config.toml
n_kv_head = 7
qk_norm = true
parallel_block = false
lr_mult_down = 3.0
seq_len = 256
doc_mask = true
Each number is 128 + 32 x the weight over its row's rms, rounded and kept within 0 to 255. Layers, rows and columns count from 0. Numbers have three digits each. The size before them is the row's rms in percent of the matrix's.

# layer 3 MLP down (transposed), 896x224, rms 0.153, rows 498-560, columns 112-223
108:151093167133130109178125105153112102158089065105119111173154140131170169123068151082154169146194178154082158124179087116163091125156141125123065149159105138146147095135121120127122101098062117148181077127152094070160118121128088070128111095158169113140077137121120144114180124087130068078181113126181077152055057141092098106147082185143
098:166095131128111089100120091123183124145171098116099138122130138094100126090151089103120055156136127081161084180171142123081136117115109167087122202062115129175140141120145129143095143134184079116134116152111121134161153206103126124092123133139105164119140114110150168069177178069130139069135148080035124104167146147142162190138145144127
091:164085107155148096179080147156096105151163195132135094134074125147096127109170153157121114161114121051138128093139109137110127111121067110136105170105099190131194174173165090113126109162129105094183145187120136223130133097104122145153122106114155165153121108119076126124136104153143133138135114111126154159112178143127133140166146125097
107:120181141116158119079148131122155173136111143101157155085155152155135127159175070117115121122182172126117129143167141122122137109199137145179160121074094172106140134174119168121126128118129178164089123169129145116136114113117133155119151159175162127119094128089112138144085156036115132132119109132135166101128060062190154163119124156141
108:189137208122037118099115069131128115218180173140117091114097145157114088149111059115142080126125094114120056188119130121132095140113119149092151117119132124122152109126056096123083100216136108153053140140153122182152119131082107152159096132134092092148106108072122098148158061089113152156176180117134105133141113068187154119052140109105
100:149168046099126140122123161159100140085177165193107162220181052145111119130120116114044097145136107101128091115074092073122088146129115133098128173095098155164140155115154159205114126089123127137098159139121069123163127156188173197134152120161075153133188147136211157079174111114143110106122110128110144151115124091133124152133124134149
097:139107149122134102139125096115158107085127140121151146164146131138112128151116161108098124110149080117103105143127099127111155046119150094167115066149164166144146099160117097126121107101155150114106112152128135146108127135135114156119135040161106115145181173143086158122226126106121150139063129145138185153163218133198127130142134086138
104:116114115129159117154089169138175153124111143145162127065128142137099139060125137129116179098145130147131150151127084099167134099076073119147143118110094140097148083142100139153194142147133097094149085168153120070124125156157157170152182154190064117151166121149109129127062113108153110048126119188092131115135100141117150097128106120097
102:079089142128150065090180138145178123138139103195145133161081067134098060084113097145126161126142128215133097162141099098097187138143136157121142164126139121145086100145085085169103191146134136105119181098129163105151097126148117091117102120091127146173148108184132152062194102093125054173109123104144155140163065146099100135110069153110
099:195073127122095133071154157125137117103185166098155132155167104074147085103106087146085100149147140157109085069175166145120072111121186121076144158118146122129098136157133162172099178108136139194152112161127142145201104172093132150129151141112086078138122175066160189145091131135157105144124080090141072115090123161134136125109109170159
101:115148123147210091087164136135153108107175099148131100110189117135098154102115104094122055156107110096100141161121140133135117195087084112133124086171070136146135123148136144076141114178074107092113116120147103099128086128119060132127210085125146109148151157123135130112133173058113132067181128104103140088163109114122148134154127110120
096:097070140105150169077142112116200121104184133159022126149094117121120140124177176154135135145105155121075123124101107181172087079189095123122122149105088162166184025141116129057154131099133101138160123140103049128086137129136170100128069176132145101138104133092130087117128063054113168124123089187132153155160114151126150143169083150048
090:158142163151147081132093080097048142109184160060122136107090103139109183156081093121112113139163142099176086085148083122107097092168130164127129109177156203163116165135115133102161122148183087100099079099146106143124076131140122128172153111166154106115162178132124108124066093078103151103128123098174149119146168145155088053135153153085
102:117154158100151113100103071133186139111141158135115155108080142136116166167119102143159083123095128155125128085128138087176160153131122154122123118147180123144143157110118195045109150155167166105171106120111084168111168207118133087156143104103160130113066124132158085162111098170156141132156139118115113132140163128072096084114155069104
104:143088108084204154136162113135113148122129164125162127099140124158063131156103149076097126051083134113138149115142159053145132148123125085114129183123131140086153128095092116124183118173090121151140132076185077149136142130160089137087139114111033143165162108194100128145104116171155109100160087115146175156153131118108081108151073098072
099:136116100090150146100111112156117164115110135076116149112133178132149159120131113124168000169144142150140100105093102174160089190128126168139088173154172138097154110125127096135134138156106198118193145052137038096163099118140143116155109154130135125146122135097101107144122142120103107127175148076153116108141096188137072144087155101128
101:128120155159114060102080147121087119074115096074115167189123114142167132151077144116113130122114193141117135121110055146090087157113105152129106123239104097140114129135127164100112093152122107174101134124099092126174108103134096109110135080152161203111131172170146143126162155143128140068187113127166127092182106085117109174173117101106
109:114124115120097147119098167104113155111074107149138080124189130078189162127130133173099107132133118063084145123113162119095128084102150121170100120149110189174117144193128167203061157199138161133142117120110100112156133086140101102161183154140178143111111177068122116181074086159202121162118108155117094198103120139104124089143072117107
108:121148132202156134153109149120142143129101151127080080177099102131114073108134127101156126104089168116090125120150104119120099141106039149127180092117120114141130125192110122137164136165169132148131108087137139114112101093133096071125152088095122161161116078133101098083093143180128144077106198118169080129146128157057111130076128083185
094:148077109147117106123112156101125138144115150124061156168122123143090194119077124141139073149127132098099065141142167189165165130178142151139205191137136115172135111153110111152112133074146051166140096122091114164098108151157134149103130126172135126068113149086141052120130152078141099126131135109058092160201107041155130127161135123123
107:190080148121126166131108158145117132164143130169118155125092120159130117123100129176143148105118073112147103140105067161066144147182122159133146151092099133139145092157141156155099130111107154183131131135181094113180127070197175164160130182123125119107041152163108146110071169136145154110157145187138154139178152112103127119156091085086
097:082085118103143137164118045137130123088166103174157129059081117118128187139133085096108125076105147118147107133171098136138097138092164152153115098146134119161139111097138150100116187117180160134079186152121182121087095114097088101137096212120172162134175164166165142141068124116157156114092180146181124162110089070172115064095126157171
102:187084092171155161123066150152153120116164151133141089098119078142091107102150128092126102095152140140085131089150146117191168104119127111112132137128154118082130084232100118141066147121085094180121108119168131149129072107092138156143116198114090143157171099118133102159144089099150206176184125123173131164130131181081107100107122085049
097:190154203111108157206149137152161113149159180062138111070132087174149136128150129094174069164152044107145165158110088115128175172110088129130123142129103140111149087109105151083106162075131170148127115121110137120092151117138154135078168082131107169071129107115047142093112135103078176123143155122151091085126130128115100117112142094172
101:116075089144140148170156127086112113103078136073160090074134114131149111102145103069095107097127141157099123185093148111212164138128097187106165134103107102093104166239170169159152137123102149141108127081181187147113103100128080110126135118107115129130151180127121150185110120166116125149162181148140107173120139129111116083137112177127
097:118153161138125165084167153094168099110150122112188145128168139146163122065133153156159120088173143125144123192155094180139118096142079135124208145106134173180122101153156142155149102132164127061186069198088165142124116134115157056143069133118069158112141100129108169126130133111099134146136094149144161103119148103165146111103161132091
091:143120134134200106117097129105149129112162162138088118142158099147144075156148092162124149126138153136085127103048128123182193140174119141133167107136123122103155097208189159138099136113111056094212128102157120099046059157124170137119151178122142123126120127162173115114118147121160118137093074073119150106126167157168110085098169066146
094:097130113161122135100147133157125137127170133162134137108190094137181098145148080136096153173041161148085096160071122136113124167120127109073130151072138146180120151081142189149108137158114152166131142083100081134122093050127131058209147189100091171102139128130115149172120109140149179091193077142115143115127190101149163133144164128099
105:128120161184098103156160139116104178113137089099126182123185135167147071147128160116141104110080118108169176176150211100173145093077080081088169121128111106116125099150070105138113135123162218173111162150136127111110153149161071141105150158145110102110179147088086140167146174117206105110170130082104179147060077181152178083154087072147
109:144151108134126119168182119133118059103088127132104056118147165116136166141117100161055111139114138110139131129105104141116140184173125032096105173087174137123164127112085155110166125097176092119220140134156161159119199119146088134131148099110161103127113130061085085117119131168131104139176101108091172124190139126089138168099108094105
096:127136087082185127151149129195128140127170093128160182169171125199112066090108116160189126165117124140105088070175088161133105144151101178114133139182135130114144161156070102138153083102122124167109096147158189136126164153129191125192090133113085147079132107120129107185152164116122126108150106099074101128180118126160170199149133105136
099:112140099111110154168143117123108144142157099125183100140130128069149112205150129191089099171108125162098135163128087183162183084088123193116131129091079121072115158136120127182134110164116154169096096116130107162147131125072078090154110140133120158146116121145118147095139161127130150039136129118144169147077198141113124095111151146089
094:094139128112121120139115136141174155123103117154149088105164140129115135176136152088136119117114161130136047090069185149122080139099119148119190139181130122139089123143139151180159123147082098083155183139114164131082119153088172174179142164178123152172124130136159110189092110117141159171109151133058149092150157088163129125169073174192
091:146168136142147119168160079151124138086072163071158172126090169149122155115074107137127140120147133129113138136084143181127146084123182148091096141062128158125147162103124173138090134146125096170091146133111092117148043126165113095162105098161132125130102145074132107071186125160138155103137126129180153065195170145146106186149070151107
096:088104109129092157064097103094073108150111100096126149197117166118137105148185145087071115156116126142137090128080124142093083126143113154084127154165192117175134164130175164195082078163165170127150155159075120090126090176124142123159091106144164133155094108105131167109088121108084060047076153142132135107113116167169123115160157141174
094:075121107185089116143163154135066113070151194169082162170133086195090115161114095144160146174125147166063089114148146194154134136131064175125174156188076161117133145145152163184138121144125123137080172162186138154158142131122201158141052144173113075053113129114127163124112142158120165061150134127127105151172140089137201164112058127143
103:119162081139106081163149111114130145111153137109139148104147081169151118104175077124082133118114128117132086125182084109121165138184113154182168140115161162161122109106153134135120181108184104107147108171093130155148095150075075110090143124151102138107123127058109146130127191103134154138047067094173117120150137111166090092108152127107
106:114138051172115156109090103126117149093164155111139158062134141147141137103169118119186128133156128113175177182197122099117148144170175101149140121095124107114132162144154169135157122145176129126222091099126129196162055144169143143121120121106137159111117056133130135121155178113166160174129106162106090114102163133161127146144145112145
109:144132129136135107133103177088131123149067105133124102158098136092141110092148095133055106139122164138141107117163176153113191113135163169201190150092126108120128112086075093108123185160165132142153109146089134151150107184119131150134198158064190110080165124117163109126071114099101076133136123156130146182109146107101119103052099197091
103:202141193118157140095133150173113094174139133162154139188128187149155134126097104147133161132174108159125053149092136118142126184140174135166139123082093188093148157142104100113142129168109143081163111131121106122175167090105143131132142166134110059121123152063158078163079060115110137176190073033168079144073127122102070138064093128089
099:155111139163168064104100094133156123116112151097135138078146133144138143074163153129097122164083213190128115108094180119101125110147168113132154091146222047085121113152149086125093185094126117090112085159146098102147131097174191177113115124125097125121174133188176151116109147182147099118137132141227113139156118157180097161096136131163
099:122138100171131175161115164147066107125086129145165142174157091130080126137106101116076148133116123161129088107112154092162134165148125127124087124117055102095097127184099093136142090133078187120109115110131156086169071152103103063162115102128104122161092091138113088209102084092124169082110108176132094163149127130166103109132105098078
103:104161096124132138037135140118148147049047104129143099153111111144092186152126062184133117123119158148120190149120077153125131109123177134173131146140107135190147176101119155112125108123112130143090118164156116125108056188115117138134155130107108103118168134086139157167151156174149108141186146156120094073146125162127121165113181114090
101:077114195176133105084101072119146130108156130174138094155179087105157184075145134108127137147146115116127056119147100128109104153138145110062146179159067167140188144099124102084170032140157108146132153141128143149090170162130119113124102122127135071108127138043147131074106129143125127202128150137155144176123097186127120095159175123065
107:116130114088165105153152101164095128144152135098159181144082167110087097074129142155145127081127098110175128106115070177117143193188116136117175100085152121139152114100118099112104161106162118096117131124172169106119164134106155092162152101130103057104125126109144155139155156131164067094121146131156123101152089162126123129151175123089
103:096157109136121113127104119097130135113149142135185106149141193115154145115099095159065110076089103101126143114081074135134125133130090103110191080108096056103162170160171148182146122138125135121143112168147111121100073062109127139137098111108122167188157115154103128113158122142110152084091155174093162138101133093122099141215147142124
097:160155130172199126118141128128088100077153139153156165182128150152121198070150149125134163165155134127103121104092146098108089133118091162087150156148100114112101099102106122121145102143132150098081102155087123109117149169100098112141189136124139130102158134203118146126184110122173136137100079100128122149080104087108176092111140168152
094:087146116145151078163140153156147111082142175085075104094150124148171155145142137154149133147161102165142094072173091141143195072150091114120078139142147063159123098167124085184063129138112158113089125164076154156112152154147102077204079198105181143162130111143113123157112136084124169168116144112067109128105128105073135158125155144080
099:176164118057101120181164165101128121115116103144158118105083161170124148126131065133168142152124100147085114126080133080159099120157170131097123072104132128087109112184118120163134075090088120131145155133125131179089126127090152157111097138131136118077121143113087167088182145100126132121085089099171096148118124117155064064118082109117
093:153091099175102126151104104162159136140119133164127192112102177082079078127137124086128152096139084132136153134115096134139150124149139144135100097170111173188068083129153164117127136152098217130115142139122095140127143156200112124086152101167115087064116101143197135081124116153090109099109060113109071105150139096142136061079089147066
100:082130098112133143153131145100180121176139034093062115158127135148082117087109157110112110087155092121074116143135113099113141027124156100148105124146123161114153132104096122082110158134183111209129147119125077118086153153097123159134083157119174161120150152121123157081120190144099155074106104138120120150133130072120138122162102132113
105:146118142099109123090125136087160110248178090104146120084162126102119086160134174134191104101115137153137141136116149141122127122165206150125122154157174109136097086093174102136180084131048170118107119124128118227123077126091174119152129204135119112083126157095169089124120166094138131182141132153076181088098121169145159148153105114054
100:091143099170124119147103120113143169190125137105205094099103102077120145147172113070143191167171152119103107081103095086092138136121143067133091139158085088140143093126063140157124111182112153090099092084077143141131133181134131127117084158071132142126130124125234113138129157142097092134103103109157125109145148082115139077141159176076
098:112068121118114110115139172147137147116126139074096183182097111178215124123122108104095115140059112116117158127134167128086075093147142129143146130187168102149137118162103155147107106137153118088141135108099176110157169133067177103113149119135130222159137109158138111140127152103137093110115101150165111084074190096163115161105158145113
104:123179124093112155136108122179137121160148054091165165137120105127165143125131112150051134118138145111184135096161126157048112150093084094192113138091086156118093081133100201098110130138171143132172102162144170116072163153111081120140052131076080172156086136147142137120113071084126167135158073125100114138170137110119140200161112133185
095:147164114096085091164078163139118100094146103115103138118149138137123132060149149116151124092096072152107136098115148162124111174175156124082111098124133182134093089105109151178087073156134121106111169155110171148113152083146131115123050146152167144180112125134091119180137151056160085110104139112121105137068155126109184148113162135155
097:130132096181183127089143152122063137123124121139205115181144055115153102125162208074128153121141154094101140138138110140091109105063115143142174140109111176117139122141127152106129103115106165118175120116141195164111127061133114132177141115137115111094107088132114114144077073102157114160095168109115135136146190116185134093152116146143
099:045140123191145142129102160109089106131180139107152100153112138124089129113108137111098074147155058103091132158115112131129127121162130120127177183161171158118095142107108183109166119143142118123103044167143119142169108209144093133162126141172149174077062109167123097148113127169131078085088149107119047069124100065178141142106090112140
086:138092188206120089138113138160111091116118167166164213084216145110112111114086092135077130082167124097185075199072088107101129142169201105107131160139138140123158134156121103176140140171119177137154155143102093134153144157093169099136099158169082133129097121165150089091147132190099181100157123144140112178115151138113126127080077144150
089:101101112190135163174184149186154096136159142093208107130129145156142103120175135102122115167177083188125151176145093115034103102176114148116135160096177142152084113093127137136145087119140149039088139165137107090116123154080112090124153136073133176156111145107076177152111089137135148102100159113111119164142112153179130143128130131149
097:099180101144151116093115144109150101102192138136098201139122126142171120127119156150122120088151145119149108103096158103117189126113115065176145096170075126161155090143136167164141131122185058134121110129144158091099123116109132081171151171150146150096212177108163100110175116134098154075153106234098137137185133125138110052088129081179
100:141116177151183102170136094103109115066120142131109110121138108135165172139101082149118116123103126125124110085165099103174090138094170076133158110126073127123160122110176193135118144127112112131133139149170092126125181119087138172157153037120168070171153163186166135117075077173142153133121126134072168141146214164170153091163099098181
106:128135115057096161199146142088133117106147171152158118110113190116135130165088149149148084130082134123112112127087111088109139127095197140103078219163171090183130112051126127062130148128170146168139146095164146142108111166070173096120106130128124136139137140139092169185081092107110203055175107143102123095147100166117117089173141101089
# layer 3 MLP up, 896x224, rms 0.206, rows 499-560, columns 112-223
100:102136168130127129097125111160102109061070099119136103109117173133158101111155084063124097132163136136069143137105123098191118124111121151098060192196149154175076210113116120196137123143141117193121145122112128162064111092081119142155080206155123184112101144120152167126141147081142080111060176095188085074171146112138114149158065135137
099:152109118124067108073093164139194136119132201156175099150185120136135126146134155099178156068102181130171089105166170143174160151100111132082055163144123136127154144118195202135152134142152151126104169150150076146144133117116097165069081105151155133151157133154137163130124103099135095142122079131079126195138181109106116109168114084072
113:149227087130078113053097092142127128099133139111128106148131117143118099103129111113126073156108135104105099155095107121140127117152111101128112134141126140169118074089153085114110104107039163122094105101119143137129111123150161112137127192200098122096142087117172128185143132097193129143067152135114164121131105101120131105112157086153
110:157134128123116178139113148128083127155112146081143125183171115129124122194124112105079114172156169154140086149133176056135156140097150132178069129120132120120129146104195135159153105105111091095161140057136162135107109129169104083120153103168103103212152176095085112147125121136154059156102191121137126069119129177177130091144116117100
110:113157088091197136113221078114165158130172130104170138102147129139120135147100112093083111104085142144156127129099136158147079118130152058119136121153163143119136131132115087137115162141149115102119121152112112127145160179155189094100191163121029147137146185184179094136129122115098125121147114132066155100130138107104137125142124157154
098:157102141150111133128103164124104121128088085124114130120129150152167218125198134194161130102124180146154095105114132105160113128114095122151095164105113153140188170184186126125095164124098138118156096123152103087077108086111118106150100119110152086136141187174140124201148171088126129100132171151136148108151147099151175064150108138159
103:129178126104132083164134128119148094153090078132171115155142147176106102151126048099072161080105059105127142106141080191099122117122102154161119124134140123085076119085091012120124113132126129171177075106165163086167143078155148137088080138163160147130149141152165153148078135190101122065157131164092164155116120143100163118119125117122
104:147156133128146132153091216159138121145122125163128125190137076098147121147132129102125145097104145130180160126166129185168135095134140152074135173077160124140125117095087110050131119116136123113153079064139043096093155125106089108102136149146125086098085146108116121145169148148084128125112092100089077122163098106076156114135105197126
095:106115120151212141093067128176076148109095124110118074126104159083069114128097172105179113080125150144139121107126123111160151121136168146184147126158107110132126125108166138097145096144111092094128155142148073131157115089120099178122131155121148147133083116121150142093128135102156157172145106129108100134087088172097143171126101157118
104:164155054139145184088116076133162162127100111136087067161105141098124120118140126112143141164154103094107165150140138102071102108145165148114133115172164117179072099102133124149144157117140133126035140153155147191132113073133213096105099138110116143131152133099133098050128119092123083207166197104182063138056133115173110079184090145096
101:112099131155110117066150111127097086152128162216141114173124130127096099174146155158139095112034156097235107122132149145135152125156075201101120157116067099136127064138109130118156172089145166120115141113158127088142150202145194149179091101155121186141089122092101079111129142093111153141162117148112146146122082108113107142120138130086
094:143153144173198126146119103090123138139115193083079143160102076145131188106106165140203117113135151123180134194082136118095098087142149076174125181144155124148196134109134140152086113132130082137075096097128124107148176137116111137160157111143152113178166132123170116133108101093159152093109152110125173140143222142134107151113181171149
096:126098138166137116205085147112157129130093160176127121131162139151100112121129163132089144151117160171131164132097139194136138125107169095095160175142175163097126102109132118078152118138154132118123183125160113149137132144129098175095038112081176117126141098158110107084130117081034132112133106152095132114087187123191180173109083187081
103:167143137108128147105158126182132063129123135117113121139147089147157142155117132127102142113172142153117127200157137167058094119099188149089139150146157129094058156096115132138142087169190154149180221154106183122138193134123128097157215135093177091146134116047114152149146107088101093167158106144137136130099094086133135111163124098133
099:157172140084112085094133148128110118124116124115167096064163096142101127121115109102109141046092124155117167156142075122113131117112161108118149110099169098155146138082054133089138139157115139131113160174096124194098102108177062126122109134125121109166148176111161190127180163110105099168180159161151172173140130142108122121168084106137
103:159135145132109199147123137145125099157137113165168098162147065139103113088127107154160175193109142101107120204122148128113169133123167118156184122177128134121092121136123094113129131163093109127110087155147169098157181140127167134100083197123164176148130082127141082111169125088118194149095115171123153131052143133146138127093118126146
106:098106206114174132136159150158110066126108129099106081141124125115147145097122167067118141135145203070086131096085108112141102102144110142153118120111082150133108104117106108083139146142162163081161161099141086099077104137127118104144139154083105145185145078104171144145164183165057154046172178115162168159133119135106130177142155111168
105:068181160134112083095143169142093139150147136133173054155134130093107165119121155170155151057091153123071136099102143144123153123124156165109122100154084151107156132146145136081081164135137097110156173056163108121187112123094207186122119099168123086096150125083087121113097124098106131169101100151117163130115155131139145182118075098116
092:117147192137115070175130232149125158111171107124102086097141093154078117088131090173123120165150120131151137158098056189175102108135125138168138077172091112144186129101133164148204167132167103089115127139125110102128127158112140149134109130118123153128120161133148125097100128048140082126151176127165167127091110102099151097127145184126
109:078145107086155142121098132175089094082106078136075079182111105192108099132110154131084134177113110134096075144118147154125096160084151131162217147112116114066166114113113130160159105127077144142131160083136100133127117144161105152104148125130138137197160155197160162126093156058120134130140118122082177136164133187161204085101148093145
094:128152172119118079122140111138114149153145136140124154139067062124140117097143097142097128136067136162205127136136146147089146123128135109160087168119084096091071114055133133138144105163097151151091151103168129119131154087112097164120104096074094153146133175120124119197142108115127137100137116143088164180124111145166091077139136109180
103:065122134151084108155119096063125124130143090144191086109114055136109108141167151160109106164142129088081080115141136113085180067163058128123179079141134144083125102121139144107066124104085121059095152099168077166138087078109151235125117134070086122128123158115118118176139143135174159139111156172174156167129128152100160127162079154080
094:130115103090093089100196124216081126118111172159120127165147127193129128158080042120141119150128149133175051105104179153090139121170125160128140167179155122129142172129078099108140130164115087071160133099164129119175137135082101165150088067188120175134109149127168107151105110138083140096131164111122061102143103146169116136170089165164
107:126129129122136102149137163117166091147111132115059114113161103131158137118145111131139082116162111051107178086131097161113125149063124106123071077113181076115149101121138131098146121079145113060188137108153102143140095142085126131107180105150090166190161118161153083123119177101152133130166111078195104130021123128146112061135137152125
094:100140141129154113074114138144135185166105152193148113103113091158144117097155108125083122134132124106193133119135140164118103148114138107147154148099146118138117124166155170092109086150132119094139154163100154150155158156110126080117135127151173126139146104102184135103080118110167124145125129125112081093189169121101086128131108159139
090:093130174070142088078126187128166119121121077148097124146166080139146158122153138163135113147086135082091181166193137148115148126165121153129173057144124126139166075119140170158094130134134170130102143087129147161143167100084118106083157144069139114093143125083088171118125121181102102143140103100117129090144121142123125147127192121123
095:124142146087128069106128097129079052150165188148121135143146066155176142117125143144168143140164141089119133087153135166198145186121113169146139125114085116075079132083091092111193156110099167111078175094129091083142117145140152159162123176097122137173110135152170127096142105131125092193126196128101182115128091130174131107099084094107
102:090150168143156123113175093099147083160174176170103178179097119151158131135128077133120121148166092214149106157177106128099104123101058133127130143145113124139084153106170102144163159098148185129154123126117126112127173146107155118134146121140060113200116090148176124198178130073172135115155138130171128112092196113107136141111129133150
112:142104142165164196116106140150147084083117131153107077058136102154140130132158105142091142165136172167114122137146090086148143133135130121119137097112142132140074135123108071107190201014109189112117150128119158175110159121075125155083130141137103149081090154062102144149184178106129154092124094079090168127086099116115127118100156193123
098:127130132085157131136131124147113135121167153146074143123118128171150123177103076093125157166144153079088132111141122093144171124102117163105105115160125139089149102027123111189097084113148126208168116144149147144165161162125131131149136114160115098109128134090156113164190140094139125134129124122118124164103144174152191153167123105081
099:230111127139173103181146155113122112144130176169100102120107121102109129160150077137149114126069125132137122145141140160112108125141077146161175125115145087083131137095109141030155159169104151101097127196107124078154063114157113146119132115089114115141101099095125135111134092131125119162150172091086149171114097095160094147169164168125
092:095138130083149145134124151152141135122150148119178123074149138099118134131129146097119105087159110183113125168149141056094141154148051108184138164137145109158200105083080131143139136163119112124109101115144104121129125136116098148133141142119105137230117092134156127151143130188170170118134146187105094212111109140098159170159107133143
093:110129184139155083148143114134131103171147120152148114110101082065170150083073119130147048195033124103139181125128081088125125122128236110075136113100096161136157119136167129132076082143091117162165170197128152127160104090103134153111208083118142130124141160174113191124136120167124083073130205146144196068129142174140131119154099083133
104:125142094158106180127046244105160060105066086049022121145143146172122155155176159182116123125116109145189157103095121140101141105136129094130109125127119163122113072127134063094160121127145102151173132135075143156110121149149112182148085171137180112137114112129154172170147147144141127149147191109102068154127119153067155140124125081105
093:131130137097136141142098185089121133119117076049061142123157148125167096143105126127099112121179143148146139121101123148126102085148128116146215121105150082116181146157112123115108217041118123117124192169108130183175073107097130170178149086082108138108110132123154179124167131106079143127114139151123155077156140125139077081074105155140
104:095143120132121116154162118098212172118136063082121110101150137158133114090156143146116086102097116132127195136125132137107187107125131057142071072117126099100071104129139126175189076141105135073149106160143110190092095119031155168107135173144124179075110107068136107133141111100131116101126133138120103102140120077113129098091166086157
105:118196094132103157152145129168122147107074095141118097112127124121154124167143185184092112103178163132143109187167196137129162162094109107104092125128135097129141162135156075132088155092111127120137230163090139133080157125086125110063114129152136148118056149106097174124113155083148130084141063110110063094111156148161090144098165157117
110:144218092118130102150114126128138129088076120189172082094110102098048143076178171120132092157110190132086110144128118133193127047106120161089122072169110075104145129083126089096129158071152122108080080104190094128124124101179172129102112149125102115101094131110102102155117096114110120159157125158184105115168121138087191102142111133135
105:120126200106171154151108120079124151089187136130159105171109098124121137136058165165124166096161143099085130097164222044138154160118171103110121132105085116095158088109181106147132174160152164108113119139102093081129124113180097203016109130148129151118107150123092105124091145120106067145138076092129145089166134128131119123112129163127
096:142147095127123159151112186139099154126142098147204144098151145174143107153076125141059147111145191128149183099101102175203116126146158089165169143166124099130083163100136139126132106115100085080126068173150147117145135174162130166088100170094134101102103147065165162077150159128146156107093149134147148189157123132100197145097104184142
097:152185144134087177129086170155147112146143138200189120093078119212123142085206164158172076077123163094085081118145128124150146107189103135114121147091161141110143151137154111098099134109099144167108047152150072108157120119123117112155091172141090133137160122107110120131073083188083128192096133192132156104121127170149117164191144124139
107:075130107168112182139125091139149168119128110110115157145142147146085102125166096141118152167096115095141163173122132113170156090157048177098137149146142133097070102193134190128125136124179100135138094151152146129085102154055127171117194129152127121105216139139083126148209189185176158199143126116153130165084069171115133159093162134119
098:158123080173149116140230189154066123145155115152116151096120171096196106161120133132117153123179104103079170165112156113078132119128122137078127165079145129097123108120149127112125117124145133095099123105144165169146163155143192103110140109154071105172123106125167146179156107155064161170112155137151130105084183070136153190154137155147
105:150202120165121158140172137104138147091077117162115173061138099131140135125123168121122123113125123151173112078081167124145170109115089136134135110135102183103129160112151135133194087117136141151062141185125100208151125107128132149055131163134173105109154169110119137165109182129153166119191131157112114115187098179058162166154121137102
111:111110117119173200109182134128116136095118115134202100148101096132141186135089152146142088118112107082132164085114058105121089162129107103144175081136093153093126070060092072077109141130166184173097175120141120115166141118132189067131114110121103111179139115124124106126091091144198125142169117111104176181112104096162147087127165149113
096:192148117098081143088151128155041133109179068055095127161132083110126092196136141166140127164114117142099131089096128142082114134136092140110169132082165104080128147106120067144121134054088067132159170107136117069143135115134125170124146143165129149128132096185103104119166139112134161092128163110147121091158165150109163192099105156158
092:154112076095112165104120141119069122121170162101091152154086148139115114119134157117091163098122136118133140132099148140118050117142175175133136183084145136097134116100130089057120098189126149183154032122160131135134154154130137087109140148122140139136144092143182139144125111168146110129149076121140181139079133096132101176098085144125
103:105105113158178114121106106100123176125173126121140069083152076126140059196125146174067119115110130148077149123190127108086104118088125140123137126117190073165161116110131123088149145125096102139146111088110088093124122079132094092152195141111179109124116120113093150199078098099165106178168120088163128123126183109105176081161160102094
095:120147103159125089143119115158106188167122145107123066135129126121107118154164166011132126164132118152147112136110123115139112175073092115115082127168137108130090151151121094091144151170108128128161173179128110117122153167137087041112127100138143155097159104134145119103122146129136119175108073161113134118126134128154147061156082083110
094:126113126124134080105175150022128102122142120153160187134079107125103108114114086093118177201156101138105126109134163181092121154150078188135073118142090123160149117115168145173156092140133098124128111109112112171066129127165080133101152170143036072139131147154177090099138102143130126138138130155092127138125099170129141091166163129138
104:105197166112199136153160142123119129086090156150175108162101143136103151189154076092128121180088149103153159076143131165170172151141073154141084121051083179167123067149067109082142167131164143160137159121129123129151120118159137127180117185116135151164197117104051086155151164066195090157113154094122093132110106150157112138127154155127
099:097102129136109153167160141130171152194112087161134072136107172109106138122104076150116149103151138132079121128145119169088169070091129099099119122080108125124092078075139090058162140165146093110133063108148096183124107148184152160157145122115180103076128154130168094138204161143071140138107146111198097175104159143135121121168106160100
098:079124135183111085168058072098131093135098109179144095153105088135165131136171068148132107160148130094233120135163185139110174111148125138124157085143126136074065096037140132166146117115134117104086147132105175113100125101156105161087115125114082143155110157109185062132113149124156057113152155115115153129109127165110142141120175135095
102:149148114092169165138130112142140164127148052096135115078043095171115131160150111106116165060121159157196194110135194125122111113114111180146188085122102161116146197120175088144142134146140088162096077117128120114127200146123137044062158163143104156163145206170149185108146093124095145093150101081102158071133086148086135150136075134120
092:077127148132129227162129160087131133101131100128136079162096148110158140168056104154112135121107182159125171090106174111140142122143199107090105137110114159148122126137099149093129147116119144113113123186121127147155101131159121108206130157163138136174098137103124136123173134168154147140126112146088165138086083161161127103134168143171
099:067119181123165071121085140149080065106104125145102131124121191108127146066122193153139098117144136089101147119132091169123071101153117085117174089135110136140099088125137120186150174087123073117185103124146097129113141103163142185114102117093048120070122119108136092152136176073147138130187203093165092114136088162136168144180188150122
105:157109165167143121126121099129148145120085132099137129128134118134168123123091155195173135164169161164120123144076168145173201185096144146162100138134094104081088068116090077130126067095119136107157140128085145118128144173148131074128094147115164130134098084179154157145138158134125148092149100121166116088157094180173163075167084077096
089:119118107100136142089126152158136157141082130202145125144107106108167065108114163156099164146125120121054179150119109150126147105192161113142139169123131132140125149179083142109153118145144081148129132148147136151153096146094098111135149096096157193155122104137118210137134103146123199128090098100145123081135069152131171124149095170081
092:124158129143158101188142092109066143095156179166126074167127100137149134171145156117171138138131133163102149119084131079106109162137089149154095132107098122081133133104100097083104140131086148164101172133103126087145145133129132130109132101149145127085146127149149111094081109123149122072122142116155155130087112075157119123171096149170
092:151084112084120117082163154049162099120166141114148134111147074130099073123142087113128117136155098161115177153146173112126142171130156130095109155105217121152171111145102114113110117111054174104142135126123141120129127154098115111073119173089076075076122135141084131095124179141136090161136126098149089187145065139105131147154173148100
098:148156163123128158121116163090110126158107066147177147123135143124143143138170121116141158068102135058194160096143144198107134134149134120065129114092059095117132120167186139114172139114125148172158123081125129157171116173121078085122103094115145152123141060152120121137178169120036111099122162065076146096160093115173091115108133105116
100:126093103179106109145133140123190124161136150112100102114138144095160103157150092174163126128133115131121070187064101135048142119126143140102156106066211174136131120138118116127110162125109109103135136116141163114149146077115123185150129149100099115111103150064166076158113171135190181101038124153181160116158118060128102127083179127096